config = dict(
    n_layer=10,
    n_kv_head=4,
    vocab_size=1420,
    norm_place='pre',
    norm_eps=1e-06,
    positions='rope',
    parallel_block=False,
    init_std_qkv=0.0397,
    init_std_down=0.0568,
    optimizer='muon_variant',
    schedule='wsd',
    dataset='wikipedia_en',
)
Each number is 128 + 32 x the weight over its row's rms, rounded and kept within 0 to 255. Layers, rows and columns count from 0. Numbers have three digits each. The size before them is the row's rms in percent of the matrix's.

# up: layer 4 MLP up, 576x224, rms 0.0569, rows 24-44, columns 0-223
# down: layer 4 MLP down (transposed), 576x224, rms 0.057, rows 24-44, columns 0-223
# gate: layer 4 MLP gate, 576x224, rms 0.0568, rows 25-44, columns 0-223
up24 092:129114146169094119131187144178170087137107124122117123136098160075128192120113092120132124108164134141143152173094063198139188133182123086120194101169151111130117163127100178122099113131065148103133110130121164045074139131150165155174074155192183119161120128143113092126180120147113163128141103098127117113080139065173126179094119111189224118118140112135162150138107100133146143116155109166141059122143095184136127117134108153117123161102102110131140109146123141154137105156079139131204170156101118174158099129131131138119141152156167072153068183169168135191136184103125121123114127161160152182121119065160119158119119153114094177093142120173088097110196085182162179107112
down24 095:140156108092146145131124111127164098158098129128156106138129153156161175155072121133161085187121101112099171178048125127168176167097140125103149163178122111143146131092080196100115111155158100134131162076141133154112175154134110127154135133029070189104143124069119170111076140070100058082084156139118118118140095130171105121089143132142099123132098049120200070148127128118111123183063163160088137173113090097150109144071110122178093101117135160220099067152076128140136160152118129184096162105118113118140131115114133151151121138067129166177134118053141154166145148086139131150123125120125116125127077180098133092102124087131111128110165114183159151092127121099122197094118
gate25 095:119131145167136102115127141188126138165130122138076108069184145131148124140181170174130175161174097072130083107139129180117144193149132145122092113174135162186081163134088157135068130112150090119123144222146099084176105112162134181090125167120091170087126108108089104129065104184134159131127146110149107101080134122119148133118080165174145110094098171115107123132111134120096155086189068128173113077086183117075145119140091124102109106127096143186142160086167138110142152120090133098117165099144078106119164142141113110053142127056165109114157106147180185134131164145140100104071158092081109110114117122140127144039127070159182130146094081075107153141120160085131158135164
up25 093:102134111140104132099150091113170133078134113100150118081104124143065116117078144116206163112123173150159149166091112094128129156121168153158140179132155072070155151150115098123139127127160128047094123080131145181074133132054099106128034125142147148119156167098158152133161160113109212128089102094129127150109166070133055182104100111150154187143109129084129139097129131131101147084168131166140185142105114108086074162112141119137149066116142164112139125159097100138099157123215093144128103190117126188179109146088132160082146085129078218124103104127064116154077136165123094176162126131130208131129126110105142149161131122168154149071100111124106132132139094093117131151134
down25 098:167092131083095105101129112183125153103115091091153114133151106069131161156113104154113128131172079113106118118135188204137083159116124153156090148144109174127180086169096111147117182155100164144200145116114112109117128152107157115082086172139078144097138133098138181135110115130137183175122150065153137139163105088185106153129062168137120117161157117118148129134139147146177084135066161099109116151095124116160107098084136090153088135054141108108192155094100142157176110147131109116102186107083060140064176131140141065166124086138131101085118171067067109131116174102125212128122140080082129170091132124069119073078157129139139144125098154079099140137166165108125097150185
gate26 103:153177085052085118103117147162097128114181127111135084156107148162092157105080139171144116079120131147154110155112182172130096143129116170145066096146113132079079107102092099140122119077123127128148108126136133122170132184127101104198092168166214108123100123086116073172167135131129062145136124051127154179120106195128124188097192132166098151143095102121173128092117078114084100144079146140182118105085117151096113059118112163120150127119130052090121103155117170122161135125116114182163179127171150151171172129108166110108103107133127148137122089161086128140122116106133174143069167125091131168102121174155179142151197138154157129128108128118037168159107110073145108097091
up26 102:136124120143157188145125149136149140138168108097101163064082156255107131161122128085188112118139111125118110137154183150084145150092112092087132115088128157129095110158129187130065113089099111163141159194104110133166120169110165168211129161131127106181091144137183132146126130130092120097160127103189146111117092100106122122144178120187124121165134192101146136151150144080175097139082101164164095139087109106174125149088137118146065086101068107091191081096129130109151135116094103195184043142147157098201078145126144111136160136130106121081124144133165122046126144074111080114119178123127142147085144146152136102093122102171103162102103112126086139162137152143135146116120
down26 098:143131065167097180092148109085113180137146174159058115136080093089147142127123132095105097141171110146110156228125131106081127108068154118140139145180126121154185083147158214140126157110187137156145134127139079093132115118136120121138151106066129135163108147125124114159076080040117148149136096124173154152135099099167165117160131128140121129165123104128195140152137134128162107091147126064149187095122130081170104138140109122113153115107110109110119121168150145103203158138123096066110196127104101158128117065079121130143102166194142105136178102173142101188128085156127148060115107112185083094179196152109094121122116113109155114134118139176087099162107080138085108139195
gate27 101:104157134133129184090112173119101140128112050120052116105144137120140187116067127132133148166118103207105149113176150093132144091131168139110177162149095169186165135118096134120134113148094140103137120053134138128137169134169131085157147133158149188113146149070091112122129122123105172094135082058122149100201132109105103125139107144076153165165115105202133066126107100157084182090121155126118176134145111114095105129047148126129131109147086126173097079073146110079099107155153089161122079031097103183161112071157155140224151148162117119113103103153075098158138125127083129156179115151116108115123096128160163129116103106164123148100062094132129132186114118175124153128117
up27 099:097112155093149125167081139162171129151131127099119143093101087115132165062097159116089127099114106173195166152046089071105136125113161148141121144048085086182124109125114120122111126179127136098093100102139142098108140079126102159111147113119105146117193114113113150154119074206103130152132151107185125088143129175131143111080125165080120201146137168123160111148135111135152129093138100094077129138119113113067081096132111128089186142110126104116119200112155207130145122106092098128074108143103127176188117150175148165144101157121156144085139114143119078110146125168124103045146142196145124163157035124154085077071049137128166156053127150140111142141129150127146106156143
down27 099:119130093130188132147127133127087177169129062178144098102075101115124039083091096144121052108137137143093079116139101145108142147099121112094085163077189095144143109129163139193149167109103162170135164109128135128177111112142133095116075173143114117158118103145117093183141171124132165082199122129124124234097136122160060186158120097159188136092179124108164127181135128152113129089108064141117161143148158125118135075091121134126167107116136115091164127079099084126156045121172157118108092137150089150169143191096100093185091115163136132174161142145133132113094116089131148098105114119145084162119156081158130128159065145143079096173131063138129157092116133141143135080147
gate28 094:122126130183176124081134155188081128166150140123152139113119090124138094100090083109116125110130143141126067173169163167070073149096139130127083115163076146060109098159082138183090149102179150103160152123142121166127130047101089135147147110156115142090105136137131087149127162096120224121134168157090094138099146162084163141113080128116139117117138147079129110128134109120184067082155165148100123146090066133157113066106096104195135155175169165133165125103101102129127174159167133144130108087209056103127120149120116160100117116126074098121166161119122105100134164107103188078135113157152094135118183071141131094135118147152195122138145180091116150146159199131112074146199
up28 099:103103068149160085126154124086079175151118138161102115125135181155150089179072123134098168132190118135170109168071116168062135121117142122125160078137111136140125083106095151151125155116112180092121100139111145101088170091142097146117126178102138138137117144103089093161152116151101119104157045137188130156116121147160153183121104170135083096050190151134096092188074205117116151163102100082088086186164146189087098136110143143142114057166143187152102142157088126169141188113189161066117122147138148096121130128118162121093127147115157075181184101127133136101168115142154182077141101103076133116147039126125127139122106159131071127120144151134099123128188125151125100144123
down28 098:110112091125128172179100139120144079160061134098104142123118111153140099150126127165176103111135105103047123194162111070102097096128111130093123121121121149062098128092170115117144125131140101114120134121189193104097176148136134089098124131104143166188143040100143083136119122154135149118066129144133091137149077151106199121132111161111095180089136151110155122098111168206055152105087124134076127124187150134134095130107129113158123097133114123124124114139109141099123150084164085171150128114085164154089141166100157046099148167187093114173193094150121090086121155177138102051126168093176139108152169123140152101107125050100137054132156192153138145123092151175109081151118
gate29 096:084153090076090167093129125089083087129091095145134134136086126141114146157108123107143107112105136106169142073133028132120066154140133148171156141107145182085087136121119102114154106147119114134096111141158099103130135124089105076055089159120098137135160157166164091081097223166185109121129191150099108058083107136166163107128153071110097093082119142114149093184130117105107127163162094109126130158064152051124181176096164138111144037087152108111090138132118110084174138104178109132103135150080084105152126097126141121195179104100135112110164123170103111091118143148095218113135118186160084145148125159157130134131153116095096156118107153143111092101130135133106204146125
up29 097:093149115102120107092109148153092185195124113088171152155119157192160101139106148129156174199118141069073115117118146135094117116118094146133101245164089133147076090132162122064109141131112120094134152163136107100140132146117139150086093051122181174156139144125104136089138125108102108129137154143152133060113091141150133084122164105129091097151127183104067115183145113111116167119115100147215154082176145132156130090160153161149173069149156140129104084107099090084145160109127139114147137098095116100084094133106160062084146177153166174152158123128137147116138121083159150143192082169084084171116173170148129102078132100116095159163129121099127154137118107194053181128127
down29 102:159044137141144125136074099096154178109131118163169121154139088115086121136151172156126120074174181150138126107108105116121132111160142153115142067143153082138082120156177107082139166155170093046117127085129199150154191178115086106165126112105088077189138104109112100100157118139114133094084120096132165137136103120131135135066190131071183119106166159087152087115137112117148109189111107071087228162097137145163153123145138073175142149255127093155123110087158147096152141141134093178108103163120105125101118094144141136129123090113077137115136117190107097125138122133148088090096154093154160127146112115124198147112120132138162123152094144132109119075128150123144123168080
gate30 104:115154110110144156164122141154148157131128104126133119194155136116081163110135185128192136077087090091164184086162084132081122137130136174160137119099171174120111116223153106187163112111133092082120131115159067124038200165143174158124111127106126116144143166103080184084063129168138128133127142121142146108104106153128097098083103111137087091124089158134163136146077124143144075128081134162123125081106100122160107145166173108082100160136102079100102157037159078092104139158137090067143148085135106157122099140131116091137173118139153177175105177147144082109144162124127071080194121118160163118159175168121159166137135098108166129138153152089141157117075103152088156108074
up30 098:106061119177185193126135101104179108136106101162136070142120052134093087153151104113117120164172131113143177156160102178157224160112150139136135126087146136015170140099121159099112065167138155182161121139120063199145104108104114109121166100119168086167129100086156148081126137084107078125084146152112127203125131089139102091118109081112169131092111119122148088167093161171127184154167148134115110184119086182115185125134122137127120148140160126111207124141105122098136119167076176114111052162119118131175157141135155139158130109089147110142112127121155140104170138193108097141122201136090109155100128129147112163124154128136135123161136106147162147175183147141159142112176
down30 099:087151167110159171152138101120147103054140140174108103116126087183145057145108128171099089161103109143188100123123067117130109132139088138199140143160133204146113117161173173125172104113136157166071147122110127145089110106134172155109156100137141090130157093123168105099080097113114125126106139068098147118129123182147073108118095142097097111125103121100122139098119118140090155097161142125100115155061084139144127211154117141139052174106190119136108121117110135053076191124150165102085114141145102133210141100108121161116133137080105156090121115101110133141081125071075151169202107107116101111118069176096187129164194170138147123147140197126096146118185105093150118095086
gate31 100:165155135148113166113117134106182119089162160138075059179130134048138118148105098123138170092132104116105100169120114119136079071143136116168153073145122084091132138126141090128165137105062118121176116095117111146147064140057158105145132151112148187120181127155171148163178133143093100153175107110170128168012133136140109147165113145117175143160066089103156173137133098182082104114138177127158118060128103130117106136149162165124176135134133175110108180168087071154108142116097146162139101173124065108122156156129153163149105166140091168207098121110087115132138155195141128137085126107112146112136104121090134195141173101194110101147173091111163119059115153120141102136088
up31 100:118127102124074134095071154128130093144129104078094130100126147157119165200130155165156085125136089096159185149217101079121108134139142106118149132066140116148133157142190096175130068105128109059115137109136146093194061112152165104149118096138121065163073090150137127108190120165115116079132118087177156112106106075132130098145118149114187120172137093134147070137102124105123125149088108151112177156127157081146159087128120067114077154136068149155039078128119081100145150089135118145140143093125113111153123102118139108135125181140175165177084111169103153162154153123209081108154107077142066146104137111147137073121186132100095132106184100077083156134140112125133131150185
down31 098:166144103132127121101072140119143221139113120150161100183126120156142124092186124126110098163142118087154145094072147116142101137081158132143137156098112124101131094148085144126120100147116079128114128078078131141107172114152110105116075151057139133149197099104123132155114146064056202131085056138103112148174081135121098153103128078128119124152101168146104118163108109167166126053105135145133098131150075179118102149138056163122137125100174144170108060090124118118137159106078180106160095141103126127156089095066090114152142212148107112126157190150113111138097094113081139136114049163142109161121169116149120086203073087135058115145125107106139144160101142106150067104093
gate32 096:189077147088148178102141180116154089077128093149138143091118157109180149154073141093099140119154182104132141099120123174140041180150147154167136189120137115102075130091136073146129098196120120155164178182138151079103149132163122070167186082135162153137152116144113128064106138151095119172150146144120099116096088094175124103140141110127126132071111119131144080095154082157076169094171089115197132157115158104148144131139117182071033156088109157136172099115128129120075120102122141112146151090137125109133210142132116162090132082110129087089127148121104114121155076162080135123110114099095093074134153085148133136091138122179107157100162142129164061167153118086169139071149
up32 105:118173151125149139140153180139115147152127153139108123182115132210087117136108098167087143128164067155133108117112103152168172119159141130157167132208138166155161156101135149157101113167108100151121092096101146115102137210118132112092090103128162114210129150136099158160088106163128110127123074134113109138079100188113153140171145177166158104154178148125063083219130111066154074148065180113112076152126157128168052141157147106150124103158154125133096185066084126145098148128189080060088138132103106118134100120114150140144186125103109173138121116151127116158072108092197098133138139122062138145163195162134127145190135139101170115140135121087092111119134158157145186123145
down32 102:088068105124199139122139090131145151136128152141108153189120109151088125137085134075088234147125163148110107083129081132179087120152160117140164173135155164164135115149163098124104119163124113175106185162101153197146166193143111133153083101195155119168104145137057123155157108180115150165165080118111156101118144134090162150193148178178144203123166112127138116112132131131174103145103140115135122102100149084137122177159142116157071157140085132099072155158136151095134141141200093069113122087069085092163123107131129085095179117097047112056111123179087109114119160126152155131117152108101121111145112130142122104094133143140068097108165135114159102148077094127140168065117
gate33 097:081102156185182145160194187132088113141127108158136167143135141154123158144148155114143110151178144111130138165133092176156197110092134137092128077171129149129085121104201097118156164132096098121128149130141178128134150121154111114110144105143123079130093097144132165166135142136137155124152078107126090150073145067098076100195134122139114145141140175156129135099108076189089101162128124135115191155089090103101137192108182116167153077157171115133167084152137096198179130089114176178203093099158141118191121132084206098100120141125170098148151088141131081089170115063081125156092098109146154134177160163033166112127164138135112112124146120138171134130133165176114096084138
up33 103:136117063111196145102139082132153158078150060118100126139126188130139092172144223166154124110164123152161179165113115112135184107131133118105174112149183110135103098115155178121119166112116136156133131180117092150148122147094175095138178121129129132122102132131084174129108121089162136105129163119087117092102109120095068120164149185104143072177120117164073147081121186126134134165152188187087155169103095056134118117144172193142150121066158059077172071163141098158071127143074121189120140148170112144127140087068137155186142132099122172129122137123099138107186129068117094197145107165144157125085119120102162119136123122170097092185105109142147127148127135168145161154151
down33 102:125111099131063100136122127090130107109051110094176111163179179112115097069083135144103176122137037170158115152117129133126159180115159178149129088123099163123126144121123112113111173086062144087151063126117142149132112112091104121129137152165077103099183116113120101112112106109072113151110168130176141088172134169119129118118140173170084175149108118172106193119068144140154086125142157158119139123072101110167116134174152131110125229096138100095110105061125090137122140098106163132085159111076127154104130131123078073074077075096116155126087111088119102136090141084139116103086127108092125084137125092076037124108189138125114192113122119135137206125142094116080138144097
gate34 100:164154069084167100150122143146142124089190098075174149131113124149075156147160176071157107081140141173172153135122157165167139157153158142191152207074104096069162166135128122108107114097106142180134158144084090137134127122166109110100118168175066179113114128120094155100110123192124122107144170162135101098166109112089173136069111083145147079175129165159083129158123138157075179119174121088188164169165134094108144134116129155126104137100098121096091136138155120092099108171195107099140128177133144155076109150083153159176158046112084097168142086178092129119171140150172114140142071174154081143101173161108092154124120112157144131088181090165111144097105122147124153143093
up34 099:066090114133152089137156140093106115121106165170173142167163099143131149139111131139180122166113117133116101086165191080153105146127139175184079145118150128139167112059105152148134187098112142056157132117110061100126110089130089119135151047152121145133178104093076112193167089089112118151123174146123117177117067126171100105167123179137129091105066117135184092128085095174104129118155138133110161096135199099107121153119063154118164140086135133120142156083126134167168056115147112171114109075133154107104085108154128106100142194169158134127129122151136170100081061117130138189174068168105088101159113148140153125133097121106089101161133160083123125125124127109029086163153
down34 101:077096148112163116119086148101102138143162119165115113092169133199095099138106149143130072132141048080166148112160120115132143126083118152110126144113125135107138158160100097129134098080117135165109132155182174097088125115134082124167194140114162101151124192127106119175139132145196117084163167155149092104106197141067116106185088145115154103150089109122094118108067115144133160110137145131128108161143140134187148118155118112097049167115110167156169112141108121150132106181230094124158101120141120157116143179084104154214119204133085077115133112172115152148134136118101147144112112141124112088179090136139174173119104083111074155136143213173152154105115186196071162134175
gate35 097:118072132151134145159132129134156112116158132143116145147170094169095181148165125124150072142153146150141214103135100129060143121082179085181151126138170163146154174140073106119136139148115147187101195099155122114121100069138148133144132106094106087105130193138067095137171088123143122132134092107136122150173152139158107083121136114162133147176157181170190140098149126076117112089126122116185131162129181130128115143089081175107164115155111105142204135105141091130099085112154154163083111120206086173167124098184094127129150126129092083083135099170114108156079150097112041143172115060115041135146175150088087099156122115085115198127121125119084168163133166132161151119103
up35 095:177119100112144169108150108122143133179032153125169175110135091114111078117087168141133073185148181088161094150075136117115204186195126142093154088156118109123123110128152167133149105139101110127162144158101166134120087131066125068053182124139159126076158128090184093098162144072178121207144113143122095094139140112122127112117139115129137096134140117097153168110105158156185150145098101114145160139143112179144139096147140104154132149062130111070134138094090113168131100102117059159130111114200174138106094168142144123140142117152071121122145164132125149176144086160131132128171130173160110166094165145097066096146162036138106072144132162160089141104168115098094120095182
down35 095:105216085192090152149118151151119145129171172125133143096132117057114119083110123128134089106157121153133115130082108136065121141104110078100128132139105110136142152181137080089143111109184118138121174146151104078095074171143151146061135110186108127147118157096100086099201108116140156163070181150127128090090183143191140162100087109105237143157148150155161182098106105122141128182100116107096132098073118163181153079048102148127128142122140116137149118048105142144036165134095140145089173145128096107118093148121116155121078104101135148119160118137137079082121160088057162148189139124125088154121174147135113168125137162096118129173134093116156098165099123108130144133095
gate36 098:109082123129136107104146129141105106146133216054117109060155144134089154120144110115128125160084160123144108155157135110152158147124190184143174115142153107126162129110151101167114139108127126134177113172163102083167095144116140103158063080124111102128162146110077136116078156081146154098138204133082039105110180143103126150132104128091146176145139152110099123188175108110067094110123115132105160078178155197111118131138121075114109077119111116123143160081116133114104148076163133088128119126027122143093129115149144121198122122142146043139145108109129155107125180132145129102098113151089149148117117140111158085089195104076170126104116169132082187068173137051114155081184
up36 094:165087126108077121149125158123080146052150172093148164130152107141123134136143172169146182177079140096109059076127107110100094135105143138104101144162092149127135106087159134133094142092128177136201113137158124180148167118161150112158181086134166111161119145110166163177112105119147080084139131148123063151150070063164144130167155125168099163135204146129095109089126104146162130085067183128117153147130099109170171186137109157133070063096109150114145126127138133146115144079150175144138093112027143148045103105098131134165174096143125151150157095097157078162153151111165143141124090117178143093086150141121175120151129143147167077136128118178073162164148160155110094154189
down36 100:122191103150150141174129162103133152125154198119103128091090130157142123152140042083130165102181137109118119147131094155188098173147083104143189126156145148146039086140110160146187100174127111162117121121184126078119110066104123061100167123182174101148078126146178114148094168158115108075101177122163129203104091117118191090122098122164121118093119112159153137120123128096119118074068151146127118154133129141185170167152134154113133117153142143123104122189132092070151133172176175141092099106115092132123150131170218134161174081163167152127107110150093158128157161121147140111164182110099132192126094163131099148077161147091111092115129110121083127104104089104114168158065
gate37 099:123177116083124105116156143130089104174140169097104091065144125127058087145140121099097148152154134077132156105135101052163130115099124165154098092161133193170085185167170071170131097085087155122130186137086137132094168106100149116136088149124103185146111056152114141118109063135165099155176113119131149126089116107169135141139121177082120134143129063185149125077141146139127092108097159129141100092094185080116139158116194122148141140182116120136152130146161145159165121102134136183046132155106175174159142051118117125097161096138097070158127167152124180159099157092140135073135167139165110163131136181136131153091170191086098121183131116134103146165163168063161140124156
up37 096:105128186170200141132142144140098094094145119124105091142082179132121133076172204189086127211103095102132086120096097108130085115083139160066145119162115148129150063124099095141115108158175170122142107115122166109066058156095074170139141154123102164102108101124124118165077102104146134152103092128180141089125124162132131104128165118151051122159097132127095152162183116105152097148178110073128118120123092179074100034152137110128187140138092200141091154075129130127169161108129104123113150124150110174095155127117136122125114164135119144119085091190123102116134137093117128184109129148079078113142089131163193169137107061144102149144197113090111133110100171186157161124133
down37 094:165130146187188125122162148170176137124162112114117146080096062154088145121125144153156090074135160183063130143146105109154096135135157113221165116153189132122117112105094123157131135039121124107093181171086083114134107095117155135155093102076104129116106162088144141104135121100158179186159094162127190154138122094114091107131077155104198150139099170113180133171085125078134128138146101154114154094161177102084154145129170113093146114110118132102130122176170103107114085087077122117189176136157146125103128142144161111088130126161159112124109188152150121160136119152158115160108103149176151164178147112124139197103082164112167096167161105162114191097160071040147171102110
gate38 095:122128132126120157089090174074136166092052105103155151157139108115117104121015145099135174096147105126222126150100103105169125074087100165106184148135107107068147186141126115129084123056090162134193127121148135137097113127155103174144119155131141154140147103141128155156189190131115136154122123057113138106133177118100123140160152128136071148152076195124139156127144118116104160115124058148195146113177099142131107146095181114061124171118135152119141074097144164074122140123109168200126133121112101107101112144195189114207150140115097080107097133130104195078081102158090088115146132107109125096112188140100150145108114060135127124106094130101160119138136142091096131149146
up38 091:190114144130092092138157151168184105086151159115114097160113095156099171143118157146146098137067082137100080085195147115105117147136121159124158097080154129118125093181091161128121139112117144121068089129150111095109157152112170131137063131046026134088133140084144084084134120092191156111098094174196153097143099121082141129070151107144118106113143107067109094154085094112097118129132130168106131156099082143157135065103120173132112112057176153107135136175146120106163125128134129197138110148140048103115105136078155171111145103125141143119127114036113122105167144146103131157144136107090164092094138205116165085071110174169074148069135159123094113163100134127100122121109
down38 093:137084084142128059127174110085106163096115140040091109086103120117147128090164072133123141163121144173136176137111056114105137122148154130148142125130112084124098105094113146121135112160071120138132137142109127159140136047133126141127171106131107106140160176152159152108115133115121128178141166089121105089182144139197136141103110094160120127058170118195130161115162110154116175131134116139173061137176161106060132167146148132116116106166126099158123140128068122120132083152149096049133151113131207172181180083146102151162124114074188153136070116096150039074181121121144163067177173136144142147157138119188134130163135130173113162131113080128080154070073108146122148162100
gate39 101:131115131152083152079131121094109092114148156096154130150169098109131156091124101138139130146136102128127077144116127116099155114142153073146160137166091083145134176122124145149108095167176131167161139115074143132105118194150114131075173116104142175191181162134120102127153134077078092172187142097100105102039167184113151130114111135149144127076164131147078081118189100114160156147081140180137138109138165168110133140134144092096114092162107172131077120116171058141075192131133117093128131090154140125088174145138100148140114213115124056195090106129160088084107109075160090123161104119123180174122160176176157219123172128119179174102095090145159167141097101145111107125176
up39 100:142103077107104080154166171080117125165092141122124119124178163155091132153141178115128146142125148100181199103147094077164119083130106053118132127141156180131120136139148122118185145130147113138140129131111171141112116134188124113154146187078120129070136123128146090136158094148162119055137121062143091107115126151144153131119099100096101155123149133097109192125128142105072091163150048097142176074161135096095135096085119118118148113118142171066083144158105132123076175128126122146131102103129112109104097095113107074132177096209167088087100143093135150088168106178084155110057133072172099115145162055080124107111132208093061045096118126122102168102135155091125138090154
down39 100:096181170118106184129143164138154138196152112167119144145136113136196092157126175109097076129105129130114071113153161124170131149087161181201151147090170198112146082167160131134125178180086132151206116101129104120144093113123087068142142144125141169144151113118107147087148158138068141118132124164126096125183095086157185135117135128116151193116147174150138142134136073159143116090145145117145151185109109075123183140090156151127176125167077082143171130083123100136116115065114158122074112120128095144156108115151113128130115110134105147112173149107108085107153131145117133156179144122173222144105126101089144150197154057057169084129076138059147075126097155117104188106124
gate40 093:170125142132191122157153151140140157052085111130109129152108150143105111128198144151146082133100128165163154133083145081221176125160129166130103126103140153175167105168127113103143102104083147177066152122183151127123107148114129108101109126109171107136143152153114091136100047119122140105110186145121154139109050163125107114123112192171084159092157154129106126162117069172142106091100160173138183157126108180088066142092178115125122143123169061126145155047126109160131151080146161153127192162137159149152078118144156042084099087066108148109139095162108191122106112116153158108095127060148173152152187124142118129122132170135123115166125099103156167164152101163120167118093
up40 097:090071106127157074106132110129152163158163125090089111081139133144090087101088117157076065137153148125187175109092152105144138090151139158068169122083159136123126145132124109135133099140119137151103096175119157108086114190069142121125123137169150117183124139077128153116098081072129121090148102087182116138124130095091078135185159058125173170227137110133155203178155109116086109072140145169175167176107159137113062086118081164104131158091122165115152138162138089141118129161126168170152117097133149135105116127117137143132104080116173112091185118195093116107130093184097117095141096072104136207088178156131130165145169111164125163166125103131162138121142142123207123096148
down40 100:093172121184144121154149100107145145119118082155205124171111106133137117114141098102178130137105108095072076172122186160128095058131117154205140112128082124138159133144027122099165136134195135109126089115112122064134153109148099126075144151134190140102185092126141118121074140106088123121101120126123113122078131119064153114143104127093092149103154203146124104122145085160122117132177102116160077121095156067136102115057127135137101141178079145191110075094092117100185174114152155114183051091121108136178175099145142145149174140115085128067151124152084116112174155142093133137141175169073106152097121101141125139076133101094167136107111156138134145098154193093123076095112
gate41 106:083080115156139147121143160071075107182137148137137077127106117142123137141073138090189154144120143134189197146059136126087108058145144167155116160081124198093137111109133124170114162161114077148112158148159090083146127190168093161132109109180145140099092147134135135140057141154135120088094148130175080061099091204158103115117165103112128101115135069113108106114142098077094072141118111121139124071115093121105068130133069111125166085134117136190088112159108081102089115195156175105117104134163119123086127225129127116136149086099142101148078171094162135130176126133143161093101127153121128168143145099118169085148159167124135181152087118139143147080186161085130126115173
up41 106:105118159153075124108143152080130107117088137141130183156100140151064152084031118131225098149117162147158108135146166146091178112058156106087129124166139147087190116104101134140121145128173172213109100126090127147119139147134127099173121113135172091113108078132116201117171130141096121169152163135130132131112164104143168101136137095120132134071152162056099109109069061145109173125123180176096139132102163085111114107159178102060122114119130142052133121165097111137180183097100165129099157172154076117117144117128121155118108140070151137114087076145193147123091138137118143103147158100133146139120149167086061152189122147088116159066128136123124155125104088119104178075094
down41 108:139140181103116124149117117140130134084161068138097174187161147147100086167062158069115094128114095127085175103166109119122140140144097162094132136130150147154188137120146132160065065070135119162091114156129111140109098134078147102159108084124149087126097164133157185107201121136138109122116160076169142207120099181122160125110174126060104191109145159107164097138087125119097101147106211147118151151168186172086104196187201101134076105122146097073155171110153122154133114159128143149205095118139122121114126129108098165107135166079140100066079164063129082136137094129141149105111146067134121153151145144078165132153115128133095102070123088130130181157130149081121131108144
gate42 102:125123155093092129159169114157137132130068111164159153125167144128166146119172156123110163127157132177085179110138099100187117095144164122058126092140119106078165129089114090146094125092127130133131090152088112138126120120106114055079161131109133121114119127113074154090176129163161163169093084148097128122178168131145122124125093165134133125139123159137147180132104157125171125066094114155146134128158143163084149111103094105106137061153150134129114159107130164125118108076101170112115204153080178130072081109143145126169211134134082097159117114142161045164114154087093116123148150066193106088074190126114120136148148102065163191065147145093192141150184164179106200099075
up42 098:118167126161128107164121168189116111118099105177103157127124093090120080078102166155082138092068158161096088153185083069109151144103111174106204134122184103104147128148122095140142174084155139059139113186110110162118156144135128135112098108071130087139138111106181060174123051143065120169157100087073107086102103067158099132047131141126075163162099131186111141149130121129127169128134111122137181109145129152122159125108103087185137174086168139075068157085129170172173097121130132134136196141106143103111181092128077137132112119147156088137122137171185159111148118202123108093116130116162085178092140074163123126121075096137124173137115148126096123130152151127122132097164
down42 101:081149143106191120118097158137099184143160143102108162151099125117138146186125109156206109129166078080099083133152083116157120072122090076102089128111153183094125130103103122088161092146140141088130150137171127067163105091149096151174136122206144129172056135164080101113136093130149164114167080135108136180093109156138175146119064083127198073097147110158130094128091183132114115083126146109144069147150151127121116140130112114101082145122107116139120137185128134126160082156129104174172066085173165145117115094085175081102077158098126170156044076116125177139119093168152146067118125104067096179094115128101147131089091148099153077155119157121148137129131102080145094095111
gate43 102:177143113141119122054147162143169043084113124127159130122148138051067159102157110139112144126118101167153174145147169128156147135118123143142144099126078175167127168103118142131148089136144110149126076087165144162198145143139118134137101120163093126117110139156098183107148126224142129132088193083145096109135110201164091109159111157132080160081113107129108131100195147110129178151113115093065075200080151148117113140112093112111152139090041161170154158152168086093057078198073120139173167134109142129175091069099101106135114087140129111137114107137137184140163072085202130102125161126101108138137103093142114134152149159151130130130093128137136160174156098166144133148168
up43 105:127112116167188168097136062154114102132148099153166163119163139182108122158115171143109131129144129100123154116116127100195146115077158066118094085129146127179147153136116106106136095138189090197130164126183101101119150128165126098154152119097096135166053150146101138136154156145133074113135131163194133132109129111139138117121113092099112162146154104141114172099132097149132175120129198133082089113132103102128193194118077165089105076139129138127140207178141103150093104107111146141126124124137225156156166113137076132155129149182061163193092102153133118129153077090197108139102060095139176170195161166129171113151106141161149162156100121112161110198161096177139169136083
down43 100:114191080128130103150081144175155192106136122134067167179137173211081118129131084126163169143125142114113173133072202103133119053152090083089114152111098129113127138102126110128049168176118119178165128116156145133118080095110123129125095133134158121106136111112129141130141128106170085157113073111130104116102085129124134150100118091119191133162124177136152221145154149142131131101115163149118044112107128145153129079113168151177161160130105116143144126148097136101144136163188185116108138144081201105135156162112101106161118179104128099166125124178127090176032104121060108138183126160079116170092138112126107090078129139056116118078118149184113115155100125110093081135146
gate44 098:111099147132084130072176123157125158119166128090125128127189159120098160143169115130117144131145138130111128096205095130148161153107109152202108100150123115116074138177086105125100119121119158120119095096152161152070169092095105084149120152115175131104100128114156192095151206154129149123086164060138172033121091152169092156116134144118154153096147150086154134074136113187103103105156123105141160155138126134127108117092129094096174105127147146185129143080140088106112142173106206182081156110128050155156130119175118115137149081070144136142117131132104144146148097086049108140136151130150126100115145085191138146118156129194153147083077084167159226116160141122130065126064
up44 113:146150099136111094138138133153151106100154081120121069128127152115160102175104153153134121142124125179124103140113133106122142111156124139087108133115032100077103105116109102181116107105112101151069157134061125101050107148160114145096122166149109114114164140145177160124118126095147096115069133065177119159172140146117140134161094129122121109162119094165105171109121145038186138142120110134080146140111169161152163080143100123119133084155129123093192114205126107112128115203137095136192177138128129153081157132146113054124097162222072101101138096106183126092103150066111164170076136103086177107152109140059166148139143111124136196152171165165101128193109126141064114099157
down44 104:147100137145159118100110133179115151158178136093151117130115170148131119124130166182142136140132154153170108210173137074097153137126164080133204095110125150128131184194140096121089117095138095149117099152098114127066155141160083106138127152124110175141168137171185109100155122097134091117077076147169138092227151123157149114181081128121120096179159112158147079076122168108172129187131077111172096166142117109120114126114160156106169184152083194159184107141147134171146144128138104170170174100117090139086175142097104154129104115153103075055090083112143161096095104088146129148132120079149140114095057108135130121141158136170118132228126147162107124123134186146064161121117